python train.py --n_layer=15 --d_model=256 --n_head=8 --n_kv_head=8 --head_dim=32 --d_mlp=1280 --vocab_size=8192 --activation="squared_relu" --norm="layernorm" --norm_place="pre" --norm_eps=1e-05 --positions="rope" --rope_base=10000.0 --rope_fraction=0.25 --qk_norm=false --attn_scale=0.177 --bias="none" --tie_embeddings=false --parallel_block=false --init="normal" --init_std_qkv=0.0499 --init_std_o=0.0 --init_std_up=0.0499 --init_std_down=0.0 --optimizer="muon_variant" --lr=0.0131 --lr_mult_o=4.0 --lr_mult_down=0.7 --beta1=0.95 --lr_head=0.00906 --grad_clip=0.5 --warmup_steps=200 --schedule="wsd" --decay_fraction=0.732 --decay_shape="linear" --final_lr_fraction=0.1 --batch_tokens=131072 --seq_len=128 --doc_mask=true --train_tokens=798000000 --steps=6089 --dataset="wikipedia_en"
Each number is 500 + 25 x the weight over its row's rms, rounded and kept within 0 to 999. Layers, rows and columns count from 0. Numbers have three digits each. The size before them is the row's rms in percent of the matrix's.

# up: layer 6 MLP up, 1280x256, rms 0.238, rows 124-223, columns 128-191
# down: layer 6 MLP down (transposed), 1280x256, rms 0.0321, rows 124-223, columns 128-191
up124 103:511480500473490553505501517474528491569463498516515485529500496507442470515488477524459479510458490467512455486512510511496472501520500525488487460463467553506513512521520506513517495483526461
down124 101:521507458520494464498508541493467519477557467512506504500524495482476532480487540506489482507485518518461529524455535523509445491497482504544512517488519474475546509488488507520465477477500481
up125 097:506481458472449503502494534472511534485506482461462541475482527490477496495524514461497514518470503525511514515493535497453521500503506494481497494449511469478485470498501479490519477481475498
down125 098:495481490482532489465470512519501502531519483502496504507493491479515485505476512521497527517516489497445593538456479522482511518504480524478491554493479508501508470481486531485490529529542519
up126 111:483492501478548507491456451480528509487547484464493506504497477492494495496529448559520505508518471548508516470490494497521470500488514488454474446490492517498473534496477550510504489518483494
down126 110:490508492466494499500535478483517451471528514524506489532521477525477548526490494483510495465496505500520472481466520496523492528538480487501500467515475540510523517496510504516459539481521470
up127 098:478479460510517474456439528520516546518516485481510502469504516443517513520489489502481447509513489485495515533557509482483526538508505448517510554568485484502492533485518484499524496470521507
down127 099:501492523528513462534514524467506537474484503488499498520491530414533515486477468455529502480520479492467507485500496509469551526506462518481507538534524516498504489503508485524491475473509489
up128 097:524512460466538533465498510457478492512527505498501495512524496495501483485504447535457523517473507461480500476486474462495520510523509475491521477523521506505500508458531532558518546523522491
down128 098:522513505519556493476483481517475487500517499516499509483500498521446476497511509514485495471537506486532530493514473482543514566452448486502506479543506514540549475525564501457499491500492516
up129 103:455485517479507461492481523504464513522510566506528437514538509452512502538502497535490492465501472524495507428482511451511519493472488466518465458489478492507491539478514475523480539544509491
down129 097:507474464474513550544489513498493481504475505505530480483496452508472515529513470524508465528491495489495502525489526496520481510493512498538491551495501503525534516538512485514496525504495460
up130 100:485497522466492554469548525497509532486498459487526433512510520532483510520506494463505503498489483497524464480521486485510503492510516464469514523475535465511522468495495483526508501505485505
down130 099:469540540512473532528482502514478489466507520502479483515526491577474537482500515479503490489541504486500534475478539500495462509524519528528479489458482490492489497473500519538514505485519524
up131 096:481506520526498486500448485501510546480524490482499495457491511499490495495556533489542483475458552475499484492505533479503496498529479515516508497517517484461498504454506527508532485515525506
down131 096:457494481499455492480483476505491473511477511542524473516514519485481474495482512488467515476501480485473557525517494503520497531479482532512543496475486498487468524478506483490575470509509488
up132 091:508553453505455465491500484489479497496506494540535501553474548517522513497472509492485477515488518480517506486515509502497480528550477503531477487506496469471486507499451512526527523485484510
down132 094:515510501478468505507499481439494471496463494500512526462519512538462495508453504492499493528480519534540492528484494502521504503515478510503519509500524479485482519505495463463525476461478494
up133 093:527516515478486441494504514531500537479564484479491479506445536491504504479544511460499493474526484481506482491507523491474497490503501520528496520490533503444532491498468502498523487444511501
down133 090:488512442493534492498517526520468556529498486477517465514474488496526517514509509505511441503519516528510524484498505521479459529530461475514530525466508465461506482530531548433483473507473483
up134 094:493516496464466474481469474510464524471540537506459480504487533523512491508496472482529534455454499513480511541508496469507495523518517490491521476473519511519509504530508496478500469494567475
down134 091:483479526503538523519510496485490517520479490495492510491470451522495523503503499432466484514492505514529529478523487516515515489512517516501510501490515506504467465495495501443546497493478490
up135 105:460469462449480507509496480493520515520461490539522496471536513510519469517462474516498484527503460487470483520492509486466481481542510476490490476501510439499493519508462552507520501463524494
down135 104:511475507510508492511430468548500518561494481489504546523557520459466493454485497478506539489513408506486513508524469537480498494475453502506508505491529501531529477482479513540487515498535502
up136 097:500495548521457476508509509534483490538500443517487511452506523491497468522560496507511500471510504471505502444496500531477466511530524477487463503534461462479529520514541462502492497559508506
down136 098:524478500489458484514497509497461476518488453491526499464476509488498510525467492490500499498532507481470532499477526516510458533524498511459482462537520455451496463556486503525501481536532537
up137 101:537485539496490521506550524490499479485544487496474496472512502534497508503493499440550505490520494518504515470523505511529499522500470551483531465559480479504490517484516525559477505527495514
down137 098:501473545507506509500479478488468495470480472473509462498548477503483522509451515518529500479526497470471490503485518485471461475539481517511477527500453507517513482528491513524511483486532473
up138 103:521521468479488493518471479528518524514473509452497497475505502491538478545510509501519457551477531471495484526525489510498507417546475494493513527469485516502495499533497532517485474517469541
down138 101:525501509525552465451498514468492525513489524538470544531499495496476455465483453524488531521502547500527479495524491493540486493502532519486478491489484497474510491504483504499477499490488526
up139 096:505476490536504489487479535531496487471462466497436535520512551474515460482500456501448533563494480517502448513505523503540473499496519497503489545492549497469522456463556515531535542500466480
down139 101:477519518500501468476454502509468490483473491504445491489504521501512488513492483466487532483499489489500517530526496450535465504488547505507460492528479478470468478499471509500526521519468519
up140 100:485442523489496522499510481533486507550499505495497487461492503469543456485494518525464549513512483490496533466521533510546535444471479546503510444489519512500505526519512527528449498450496462
down140 099:531489453496485461478482468472454530491539494500495507442524514492463516487547461494515458524489451513483519513526503480501505498518477518554536493496504506454481508501528525509475476468487509
up141 108:467457489500545471510516500530495539491465481517498474524512516504539490510497516537493520490499514473473504476518503497512489515507473507547523484574516490496512512502498513487477518486483484
down141 103:528535518443461518505514503504465506561506542423462535540511520546495482486496481474504488516457503528498494480481487496479520488496484478464488496476397514512504510468477519521544488507464521
up142 098:480470485462508521531480542517540449536517502507477440450531515532485477531500545481513461488465509488459481467478535536506531512528539487481501501504509518456512500486514490480498554517516480
down142 100:496502509496494494517487529510506480543547500516491511505513438480490499492477506484488514481447549477495476472495497486478519521506507483482479505471527473465505482469533502503527526554465499
up143 100:508480486485497498502486518511490482521505480523470503513513480518492463503539440494474489440531495509476480509503461504480487513493526505513491507508489503499466475463523523529491529509499493
down143 100:514511508464528557455500477506537519545493513507514507498493553480493493442485505531519519510496500523536519512480463523464472509531466490508475505531495510523524496486508487512514490509510542
up144 098:470488514526501477520454484512469559501560524481501496504533496529545501554541507458503509476538541458505489503521503518496504526507537512527493511516481487471499503514532501481519548501541436
down144 091:477517576468489480457493489489483471546474485513495502508501487480468488506463548466522486493509474496539508468484474540534505516479480484495570486487483534496522485521490495475484538523529440
up145 114:470499512494489489507542486468554505481477501487505475496464503517524500483528488456521497495503517486520479501478501505490488499514510497468481492520491508462510491518527496488501480503506457
down145 106:517460520529530477461478516476467482476501520521521509481503459520493554453485490504527461516499501519522496516494498474480523497488520467489510511481512486519499516465527475505434486457476488
up146 090:541508474470502515495486512447504541461518483460503479474470437537501517485467533492514558511515503526510477496516561501497513493515517497526497478508534515497548464491477527479491491477503520
down146 095:496493484527504515472482480487515489484510508530503499528479483517492537512491521520469494499495534512440459479506504509470481516523522519500533539487468439487494514492492485537484526483526552
up147 103:482485474493520510491482488441568467504492528475475502488513504525526533512566498502515477527479522502463453497498528502501443497523493504518498493494503488475509507482510478512514571512494521
down147 101:495475501530497489493531530539501467507464482526509529502505523491480497478518482544505543528517485504504511484530499489503508450522471464455438477512495530490491521436488543491510487526523512
up148 101:468486511487487521512494486517487519511501501474494495488488530497476501509543449567567478493532520497492521486472426482545501530489521520511474508524508548479503496520514532518496494484476491
down148 103:527498576516490496521496561510452498501494515489533518477477458465515502433558473538491472513499493523492539507497494514534532524531488472536503505466533489520469497471487560504482455453503477
up149 105:463482514534498481476503482496489502465489491492505487494509493468461482538496488494548511516466508527517515524509512513505496500514519519499482496565499481519493511513484523497461511510470444
down149 105:487540510486462465441489455478485511459514497500559526465489495497499528560501488515470531507563486488540476479495513510531507523501493506484498462463469546542582543492511502508525501519493498
up150 107:517476487511508520512462467508533496529494527452507520521516500508527499522522484524515493516487484460516520514537466458489483500493499485512486476458493473505495501485458480554491481468489518
down150 106:548464532461513515500480506497454501456534486516500483459520537493525550534500509506483492450510499553536482509459502466482473527492526498469528509500514459545500504483477483497452493464489492
up151 099:510509536490497505524531507486548504485472486515505501474487488494478544480464503572449510515484533492537497499498538501508527509456494493467476480534540483563549473484545519501533454478526475
down151 100:484434512539516522504509482479552528490510477527518536518505468490473514497488451509466492482483478500465552539503478470502492496516481483509488482491522502497518479527448482529528533523538515
up152 108:514491538500497484494514466492481472531502423453471507491511514473543507499507493483485511474471489503531489508544489503481537489485513478507526514499520475523472523470464504507502518509487469
down152 107:508489534512503512471511485468524497511485493475501513486510527519529527518487503515499442500478477470522476513505499497539514492490473483473487513490523540486489515505491495516489505492503432
up153 098:542498535516494496470538516527489498508496478491502477538522520439494538519497508552492582544488499494505530508491512501496454496523472508519529502531516537478484474495509524506504497495527479
down153 098:436504556478541451483493507425544492514530470463531478475529498523460516522497459501476485531494518500495550498499503473515454532528484492470532525515491542516478496445525511509481553504481508
up154 096:525493495478452500555494492484497473514527447561521498505450493524523507537504473496498533526510496503473504491510496518508488499515549462455498462490516483477519477498482481501501521512486514
down154 100:462488499495519506470509523484562495511529505465496495494502523543511542495512461525509507506459511480521540502502523493490492520520507549490551539521481461500523484457479514492497535522453480
up155 100:537529493484470470475520517468564516531518512526488519520510527485526492538487544504515482498486477496517458503491460468460498508477481507489488485510510486483464480496508507524497518492476494
down155 101:523528542557489534501538451517550527516492487520518504476506491546470513512484503491491485530515486503524503492523494507475484517455497537509502496499510572509504510541505495493519503469488495
up156 104:497480544470507534542515508482520465510492529508495495511482507545489525486508529517501576533516489475518501512499500511496525491458469500469576498437497473516482494514472497518525481547546484
down156 102:536550473487497489489471521490509501559504527475510486521488521499550482552522450489530468454434546515509467554501533504482553519472474477476514518487491496481498510539463493491511481480498505
up157 091:533476474476505498439472494525506441486498509473519459474497525516467482489495505525499528498489510503572529484506496486498477499457482494479483542485498480499522496510517481519501545524471496
down157 096:476539496483477445523532450521522491490492467518520518519501500489539518510476476509499529477529490482508472505514539524504535523465488477541526475490497467475491508551525497465516494496515523
up158 104:494507519472493506530553494506497540482493513496489510519527529536519490548493476549497470506507482525439469505534466509509514499496484491513493506550442515514500501516439489458487508500479487
down158 100:483469492496565515523508507507478498547496479485463528522470504477530500499515496492507519480492515473449527513515518498480505502472538462500512504508479510473475526492485456507498495495470512
up159 098:486540486501503478518552461474497467473501531500490488474517484536490520571527514530503560492484518472489507510496522547495455502530521499501501485499514514454513536517455469525531587500503479
down159 096:446534486490493459507546491466489470519502544555512513508497461501476533530505536500487519500511497506503446509494467507545497525531486524505513467458508480491505493478462505508506543499484564
up160 095:485475471488512456500493519480476448497509490507537470456535533544514486475507492487486509501512470491524517455515539485510483493471499476444473504478479511475545466513514512512501472476523501
down160 095:513465495521495505465487459487521498485483510493526458536471485509514510510521503465463496516510461512496498503520457502496508519439529530518471488563472490510425508503497461493506503498488504
up161 124:544498496488513504536500504493475513485491498522548499484534492456499499536505538546515474479498497481449506502552499482505484526507508459522527491465505442492503495522514500489495564517502501
down161 110:488518473527517497482520507491480524454510492489540545515523501456522512497444491497519477452506513525468532513515513490474494464554487508485538515514531482529475495491480454473514527475504513
up162 101:475514523528427535525480492473482487485485528483476511517487495500487465483505481501496544491520492477560497472472506476519496463456510519481508492509556446491497494519469469529479507483504539
down162 103:503468515497481502480495480509504486514479536489495494503563459509503505527529495458523499505507499507483448542538485506492531435499539531523465507528513486484493523507539544501475475490509477
up163 109:507528513535485560562514490474488494535489487488527500512501530485478491499547513487493495513471482466460539524452494521458505494500545483498464493484486528507544487511505488456488478517507506
down163 107:448512490526481512494494490501445445540502496473519500498461516483524525474545472482470502492529510519444501470507501465514490512504510549534430507494517508466467526508503476456519526512494495
up164 104:497526488550483519500498491484487499466516506529514470465493514513511539545464504521447474479483508516506517527538496468506544485472442441457522549491496480532524498503541513528528496504486538
down164 102:474549453515484517490512463480450500519497556520483504492539474516486507528468511522524470469467505476510514512522496517544542483522472483470520486485511532541507471482510534495464519509521527
up165 100:542471474448467496474452481504503495517528515469462464532497500500511523525463493496516530500499512500498510515462485488504474495485509507540555521496480457492507499495487470493511445527516552
down165 102:469481485531476518487515507512487468493458475505515489484520497529496463493519495509515481471495516503544447491504509475460495544521476479523527529535510515481531486475569506510473496497480512
up166 092:540479512519467490534526572526474473477529510494495437462478513544510496510513512493486494495482488552521503500498514483509464501490430496495460513526524458468503483488515515505528516469507508
down166 095:505505480526511476510530485531491528481514499472556532509499523476512531536520518494500479506521513479494516524480514488495511476484502489533557494459482473525515510473429505491509498483496505
up167 097:488501509497557499489548502483536509499482492430501489442483536521519491520515509510486468478532439472542507514482492497480520489520490520512453575480517502525464476495485516508506489480464515
down167 098:470473553530477471482466457541482498501502513472522446496507484496526472574509508534529499483509449510476492465475484495496521476484491474519507539464532526471490531502529508503472505481494478
up168 109:531474472521528470486450468503480505470503476516446519502519450515497458516502462498474486523513470489496488533496515512513491503533532515455508518549469482475501487551493477556519503455516544
down168 107:515476489454521467525534488543517504490519500502520502469482493505501468453475520521494499506498502517474518519529480499523517463490505489502500528533522519517511469489506467515501489479467493
up169 100:482512506474497502503461516462521528547557497511489497531490486501499480481512453501468511510518486517496572523510511498496482477479505491488464471475449484489516489529510470493504457509537502
down169 100:495510481491492493477481530513521502492485523527530454508514523558495491507496492497461509510479505485549493508477510492476446488481500496508463486467489528519491489529505538488502497566516493
up170 105:540523502534507486492499504527482479456496485489476466497567533488509513512458490501546514486497521495487479523520470480492461459523534442468505501493483498508488521486489498519483584481536525
down170 103:484483504548515481485463514515507466483515446469507482477527489498463506454506511504547544507505492493468476519522482512500465515517517513544483496500498502495514461547497496534467510525483524
up171 104:470502508477521504470465476522522472489511561529469543556527467487511534493543492524476505509473503493432466500475472489477510482520494473482491488534500468512478490578476489483500505491476488
down171 103:453463495501516499490527498519533530506495518539456478516496450487518468533505525511498480514485497521553450496514480513540485512495488487519471472500491496488516517515502500500494496488478493
up172 103:497550490493500524510515485573518495498526502461481490510478528505505538517501534487492518500490504537542487465484505533483516497500530515487491482510454444501501512517591477495484497509468498
down172 105:511527481470507473490501464518497524482504524530510514523473458490463544467483526459514487515479462503475531471482504477526486481471514480483511488518485486483516481461502465475536506477525530
up173 096:517476466481499517523512465487510518503516475493503520499555492538499514505465494503531525517462491480460499491484549542512445500483475451492484511529495521495548491505470526496522515489489463
down173 095:511502492534469520495496493499553519515511490508499491485511494485518534475449508516553515507520486464452511531503485526474490444452460490523494501481479500511479503493492478498528522505492509
up174 101:509473490525532518505532508504465506488529494497489470520473510488496483501487503514536479492521500488468524477542505497505537489522484506526475497533553498526496543504525509496479533464450537
down174 104:499499511495502490513515478520518488492488445519483482534481494523534467493516496473511502486508527486454496553544476501494485508438477531533491493498524469502525525535473546516525481517533540
up175 103:516509567501467518543503471479503491459540493499537546506551484471512499439559483523481524532472474483482457493508487523501470519507517510492497476504499510484479513454474478518540511505503493
down175 101:538500523490480512450503495476514478466482528491473481496527480508515533511454469501521513464463525502485431476530473515484492493474501511540525490490494507478460526481490537505507554473462544
up176 102:488505498534475508528482526435462484535516489489536511542513502487512520530470473487538516510488555527487484525464537500494522498526493497534462501570487487490483522512501546479482500502500482
down176 101:472544480502503509467499504488507453464501496542514493479522539535533535532496491546520507499462540491471471555533560512544522546475480495483487522505467518495501471474502517454495493523480484
up177 106:519463525486514508512460514482480484482522548534508456495508505472486489504486515463527492540491517529514523444497478500476485503499521550482524498510499517452461488510442473535496534476518526
down177 096:505497484513478484479522501466505497491477527528528511537527500548486536493474555509478544490512544479500502498471505492473527490522510522499542531492541511517526511502459474524501478515505520
up178 098:505500530483526478476475504514525503525487565504494484518517509512500483498507501493521488479457495488537521474508523522508481512516477476534489519518552478502473488484519478504522546495499497
down178 100:518532532493488520479508491508471538499504537515520484476504519539551552518510542469513525509483499508497518497504504495557497458512494473548507486503489434498477460515518511503508455543492465
up179 093:464487493486486470460488506541510507517488502535514507467523487517543515532503501502463523487498487455530526510480460544470461521510513444518476468495520471493487523449453494494481520515500453
down179 096:491477486496503485527527499485539505522495493520483549503486503532491530504482519460519472500459525481488521535481513546473513496519494479530479499485457543476511556508477495497544478498493478
up180 095:462460506512511514521509530559510517475498504516501458503481508470531524524498534494489529527492483519477504499480501429507503483516492494476504496532544483501485491487495470492506526533492533
down180 095:509504532480519484496503525482513482555513519533519489526503479534459551506482512493499495509516501467525500525483480466441535512485454477495491477503512480537550527492467503506488485507490506
up181 097:493514541507500508488497469446534499485493502445484475505505524496533517478518517492520496508523493466536512466484451525505503487500482516519503504485506473498517480480528476462501490539509526
down181 099:493527495495480508476510504480523484472457508497448507519556477497527528448449508489516483541508505514473481483518468458513484483539476503529498501499513473538519475479521504487528498478502506
up182 104:525526489482489521452492533507486420496489488488508475485491517536495500494500494505487474504506557503512494509489521496487462493541473486480438461525490482527508502459533490511506588506444535
down182 104:516512481498496461549441500514513485498525482475511497561512511497500500477507492483459515553477542487484559489547504512531506510489521499474472483453502536531503464510527548499473490468483543
up183 091:476478516489494498510543503500460495510512498495527490531479504500507496491456488521469461491474506496545539496579451485498510469528502512501507477496486489558482505531516452507488546525535452
down183 093:539507503519490516488488466511505498480489496489503498485481454498463478503497501451481528485533499516531496549530523493504506523477471557491479525496505466442590518500499497524515542458521504
up184 098:500508540457505494489489467497519511516486510472533477473522505533521520524527528502487500517460553505503522526477462483519490527518503520484503494503525473454479534473504554501471498471557481
down184 099:524517479542468541489508476484495518504471489540533526526522502521484468545491537492450489546406488494503496425519497464536521456514494519502545511479533477486483471536501501490464493496533482
up185 093:447514515459504480487493514525502510500520500528523493535479511474467489483463491554498488469550509488481518468529445511472480527486538501488515509458519496510503432529416469514490506494529463
down185 093:457494556546539517495492512515508499468486491512489534507493523510535532505521506473476524487475522480546496561466518471477526523481484474493508536494485482499507549499497468472481489506575477
up186 099:505494496557523504499493473511505504494516471540518513514515529471505504514502507474447469520469484521538530535473520529490514494482510497503486479534495480466511525513470478498534510507502503
down186 098:499532503494467498486509472474508476494493506496482447521487503488512472517493491498524512504465503458527489549430476521491487483489504505437529497459496503506537476476495503527503481472499458
up187 100:489490525457505483513499503475511466492518457535490531498519523510526506513478493502473541514499526471558516498503511539511519498484481513471509467526495504478486500502501532512474550501470479
down187 105:573501520470508489485510486520494487465539517524427547455533479491502500541489527488470502503563507486495521493495489493497532510458501493519497532489523495507526499485531473458490479509525527
up188 096:516509484448431543524478509501483481491525521498473482528460520510474509564500476526506482515532555442487496571477518540471505495494547454515437525492552486489505536517505514508502504478514497
down188 098:563510465503497511525530495478505512521531507545499529501492498437491542529476496537534501508513522470494461496534550495456487492491493515507464475479534474559494494450488548481534524456520507
up189 090:505490447495474507509454500541505523498507483448492496514511470504526513485477488482499515523533500516463512532495523502511492526481506515483530524485535504475517457562510495472508507487500586
down189 093:521548476552502541489504532486476501478457535490524498498499476525497483487462529480520479513453514473503515502542527490467514479515500526523464524486479526471506549456479492505468467511463489
up190 112:508491531484483492542530491480506464543491491471522469502514457490509498512524520536562505453476500477540531474504492525469567543499499501526495476526506498464490523494516524507454518539503455
down190 103:521507485510482496475492501501471474525478509463550495445497515498524507520483509519520511504535499500486467542538493482483564493467499490469518508486522494464476550502501514494448417508485477
up191 092:500468465530488505510495523487440553512556493533523539531501503484478478527555491489539499494479472468475499513491496476491489523504514521526505456485490524498478472465534502526503528454477479
down191 096:513542521495479463481572503489490478479467500529559521517503468522526506498520508495500512485483477510499524490533473489500473468495507501548481463492509496522534530505546524468478527507469465
up192 095:507484503501525533539540531549538513478474521483522495487501494496498531486512527488486453521438499517486523494506533533571531503502493471485510495514494503483479508479494451508570458494546521
down192 100:513487536487521472497479520547480543552502503519552524508520487473465479497490500523488456529409497527467580496502497486519526502519550486504483508493499501466506478494514482441506486460559491
up193 105:520525481474523486516465493468465477489497515513502501500515514529493482528473495497484546456507481528452544475534531539511526519521510467493461510509502513524480514455522533517491517522500463
down193 101:490486502470477503476526504486478503514532515543481491510512483506499476470462457530547522490489526529475476495495499461472516483486506468524521529498489492543480512492503571511441494514484484
up194 095:515510513488462517506517484492461487527514494444494483491521520479471500553463488485485494502462543491486523485485475521498501526515497526521493489508443439508496528490497510498503484518508512
down194 094:490526450496461491454472498472510455514505463517514520538506494535475513426483473475488479521500544496501472442489489505525523495531488534502548522504471484520500512490461524483494471515496475
up195 106:487455493494521466478521502509565477520535500502521513460528522448505491516463516469512507516516470498504520497516512529514537494467512465494515455510510484465526506483519494529502469519522521
down195 100:489553522455513490476513510488537489529551500504503521499518453482511499530501484490529502500529469494492470546501458502543542509442502491533525495514496509499478465515485514496500489484564498
up196 097:475494481486525470509481533495514520481535518505471522536526497496460512513574534497458502461514500480524504499510487503494481513531516491482461515455534462507504498478492529537525454486470538
down196 098:512497472498515469472482514511505501452464486494471527490521501525471432505493555484474519492535488522459558523496504468485476507482432518512497495517496499502485547525479503464446495511513487
up197 092:498428488480512504514513545503476498504517506502464485474544505465524501504564503458440490502506496491516489437527485500513518494499448524516500549460471492480491519479464513553527506463514473
down197 093:492534534462522477491438444500492453510461511512468495504505526495518509498504472527502467492519476498510507464480497591487477473514494474512475468492503477482492486524520502525511515524509496
up198 097:495505493465451489526499512513486549525461508532476529534500484487502505458510520514495466536545539485542499493512484514467475550508477485559525486531471517513480496488556497548505517481483484
down198 100:472492509501496496487526516522491503510461496465528482490540512528486524468522513488480461497470520506538523537462510521545480456511484493500522519473522512467487457517505495499491512492522507
up199 094:512521466523492504532491529483463480463523478525548484508516482470500472487511496518507478496497483452479523522504503518480494507465553490480474531511495495516488505499502490474472461500502475
down199 097:554507475526491515449504490461487512502537489520493463485515501558497504495469476527495496545526474470535505446493497509492469496513507490522521504531534526505500455528507439478469508475491486
up200 095:483494522488479417503483516541510498477481479478531490467456532509465499472500515515536468501495507493516506478528488477494529473497500495483488502569501501510558530523538520520484501519501445
down200 093:517448552497464459491464473553524480496475543476500495461452488515477519530511498488491458475543455537505543522506469467496490494465533507511491503509502452483481472550506521486502484496476499
up201 102:499479497474493525482521478493518535480547534474486484493530552455468498493490507449502533499495521543502518547513517524521506510500566486513521487478486500474496520497563473521497494497494437
down201 103:523517486526514504538465494512525475501492507522524494456483495491488505465518512482527524499507463474495484497490521490474504500550511513505519542494483471475478513493461507492537488494480531
up202 109:527506521435519481488505521502496517510501549473465517458490541491559503547506512479487502480489497463484505493450487498495546504491503504488516528508533510483491537522521529526485467489535523
down202 107:489524519493534482509534522454430495499517520504536516501497472510517521491518472459507503495493522532458520518518515481484536539507488538477495505454521496480494485495518513557517554458468501
up203 102:469472455486519529516514525533519521524514473537512528491490500483497494504489524472469519504512530521459505517477465463485504489503519525482488454490488506516458498535481510475522523453504508
down203 099:531473512493537498474479479476486534503461517507481531466533515515473509497498517500494499468462489521483493511519557510513507524476518490509464475529553517482523510551496513494508511498521490
up204 085:470452467472474495473530487504525527527534495422464461498510458515514460491488511476536497520513533503540523475478494476536494530491489509542488499518530491503500503434497476483544509503473512
down204 091:467499527493517489529488515467484498498493467511474513467519528516454445525479509508497490484522523473496514480504482486490520516474432454500520512530516503524489495481505495456478561463496477
up205 104:498487530506488492514553534473498476522541442485510461491523478536487504503473513476495530530523506523483485481501523492492502513528499484530443520500532479519495459495505469535444509479497482
down205 094:503518509533537529456470501506541479485480508558466533558472511513461485477467500469498499552524533519497469501457442474485448508522545482499483534473480509492480529481500485514556537446486526
up206 105:442466487512506552497505482510544509476532483516484491518497493500528512520517457474461537518507492478489460556516489517493463485497509478508511489499519511486492512495507493507484488527458512
down206 101:481496540509518531483450459467501485499484471509534499485484519524503490518487506486559485495488473479453476500454435516519531498517523520555486512524537516488488506494470479511486539520467525
up207 096:475489477512510453504524517480525522502492496500472506506543519492463511537497547505498456460498492488525483522449487482510505511476526499518539526505535501504460575503473481503486526517522529
down207 099:530518486524515501478485520504497506531464499558482509527444490484510528433505519471477455514512471534500473500511514484477471470486505465486515499513521479486473486514500488495504501488516491
up208 103:445514442505493507462442534498512495490495489509550476512547460480481504484512499488527483509511516489516464501497485480509488551492486462461492528518512501492472514507526508468513489493510494
down208 101:514530485535553515462508488495491480498471518509496481508487436509501502511486490536499482516531518561500453473533497505495521498525499474498550500512465513474520530516542526468457513528511507
up209 098:481487499503526524510471487499533523448549529519479496484491467504503525516522494514514547487594526492506535537471515505501480463526485499491473473472456470495476526472511517495508452494510459
down209 101:521478491515545497506500472501453439531526462485504478501496504487499490494504446493512444512509492475518522484495494479518501496501485503485527537530514496501503527550532530508519491474505529
up210 104:526532518509501487494485523524494478496520500507487465494501473487504548470491510483513488519530492472525530508501508539485473513491474487473472469495474470522448476503485485554497520516492449
down210 105:525473469483489487480520462578495476470538480479490544509441470548513507497466500514490517499446510491496548519513522508494531512524487494540514508516535499522489504479487506533469522528480562
up211 099:478479514493488513504455465490511517479506510528485551496522484493431523477503511507501481477473487437481503448504479470531546503540512529513507540471513519474553509541500487521495523514488518
down211 097:502523529509501496491536456508482500481506529486508504526499521500453505473526510441466484521537491455495477494480503463492495541505493526544495564488505523492467454487499476508472480549457491
up212 084:496482496504485548540522516489482517531506511530481436470446510445504476489515486455511468471486490496496500523520511509493450514520459446482525498460482466487508504528492491482497481486516529
down212 095:525536490537537471438485525505529514534492493522532510498551463547534500500472478508508516484472517482492486487513531462484539446518533454525529498529476520532497475461512487537468492502457522
up213 095:526529507488557497542498447486535496517523495534500528514513481491508495478489488482506408503501486524493527480508508489516526502458479514519448511523500505509492521527508492509526456482484493
down213 095:424498511525514493525497553494484460496501502503494519501460548515525478473485486475513494496450478499536482505470478486515522507486519494483486482445467472479470497483469486471507517468499499
up214 111:497519518499496529473516534467521527483497499479472475526481486502521519542483482483538518483481477532497488469542492552477425451500487483498495521482453487452487518504493525499490527522531503
down214 103:547480533490518515501446492534483502497505511528495464504506497445482495474469519456450506482488506525495479464508486489513482505496489487458476552528499513471515536483490441497508499477467499
up215 111:487459483478525529512452475544471514516514540488511478447460496455500465530467525483489470532466492485512489496492518528492489482502510514479519492529512500540479488492450523492498527476497500
down215 108:512504500464479511490504465517491515503521504502525510500516560492541472524509496504527497495533479472506493483472460458507491552545475529455486534500488507526509505488494528457514495495502530
up216 108:498451496459513468496543494481486501530454519529481461487518472482527498524467517514502491479539520467486492514471486543512490487516530485457521522507493492468519454505510468516534493545562480
down216 105:573469523498504512478494518472490457495520501534528467492467437514468508520520512477495479489492520513506452506457503515488468556493469456446509507472518504535494505520522524494480472494487443
up217 106:435553510474482516524482496481524502465484475452499470464521507500454530533488483416514520456565468497536493524505496516466453518524541457523462489514479510491489496552490524487479518467511503
down217 110:464518474523483486511529530481474570504467453459532526486540522506472487507495474446511523534481545488530518522459487522507514495495476520485491503491472496521494502485494455559501490531497491
up218 101:507453485476501453534516488459527547462496515543477515476527525500491554562450528509538506495478483502527533481496499512500467544506522473478498507507471494524510514531529475468469517464475486
down218 102:491492477559540480467516466531481478480517524474545507500517497522529502481456498501512473536487537532489560475527504499489483478460504498497501481497497550512505511441450494469526523509495552
up219 094:449516533529509495508490496507474484489526517494526470495507474493505510520573504496482485501488488520550517513532533500526451491520483508495493466469479487478500508492484522548510509448509528
down219 095:507537477513542465438487497478518502520509468543494500479534507526500487468468500485507502511505460522502528473500498504550547497471565503486502519467525495481491481491487498441500478510462492
up220 103:508507530516497537504506523472499481476509512504421513476519482543530512498540499450507501520450486498552510565518484472495484506456499499481522499474527492485488473460490497509552495512492513
down220 106:497509525480442509476475485489454518521463507452454486452517497539526515513495505479458519486524498498482473537521480489462512539494518511497504496492530483502527494497491519492506466547526459
up221 094:536499466513542514525513437563517464504557475521490525489500483491487509510519556479517469458510499485501492453498483473473488508525483525476507530495426460519508503510552492524489488514483518
down221 098:512512476497504524447509476475547486518503437527515470495497456522484490479507490504508524518465513505516498539484538538464484544529477512521521498487507477475510493491508494498479490471514486
up222 109:483502515484482527538527446531469496498503469480542526510529483499457526500510508510479503488560511491504490532523544468497464474499517559517525479487459508517545461532476506501482523509535465
down222 106:527467503481478490489493458483504498452506423522505464511491476503469508478494494491514518474507485491486483534476513480495449514480496487495467488482465523545473506539544495497490490544535500
up223 092:526494487474504444475524529461480512505495524486498514476515495469488532525517497498504511502498494509524481485508484552507515493529494494476507539531487511498474526512510498524487514534510508
down223 098:473543541535493512474528494540485524491535472480487535480513489493466506465500511558506519519498461492504502486504478475492471481500480542504476516465518488480509535514505512518480579523489446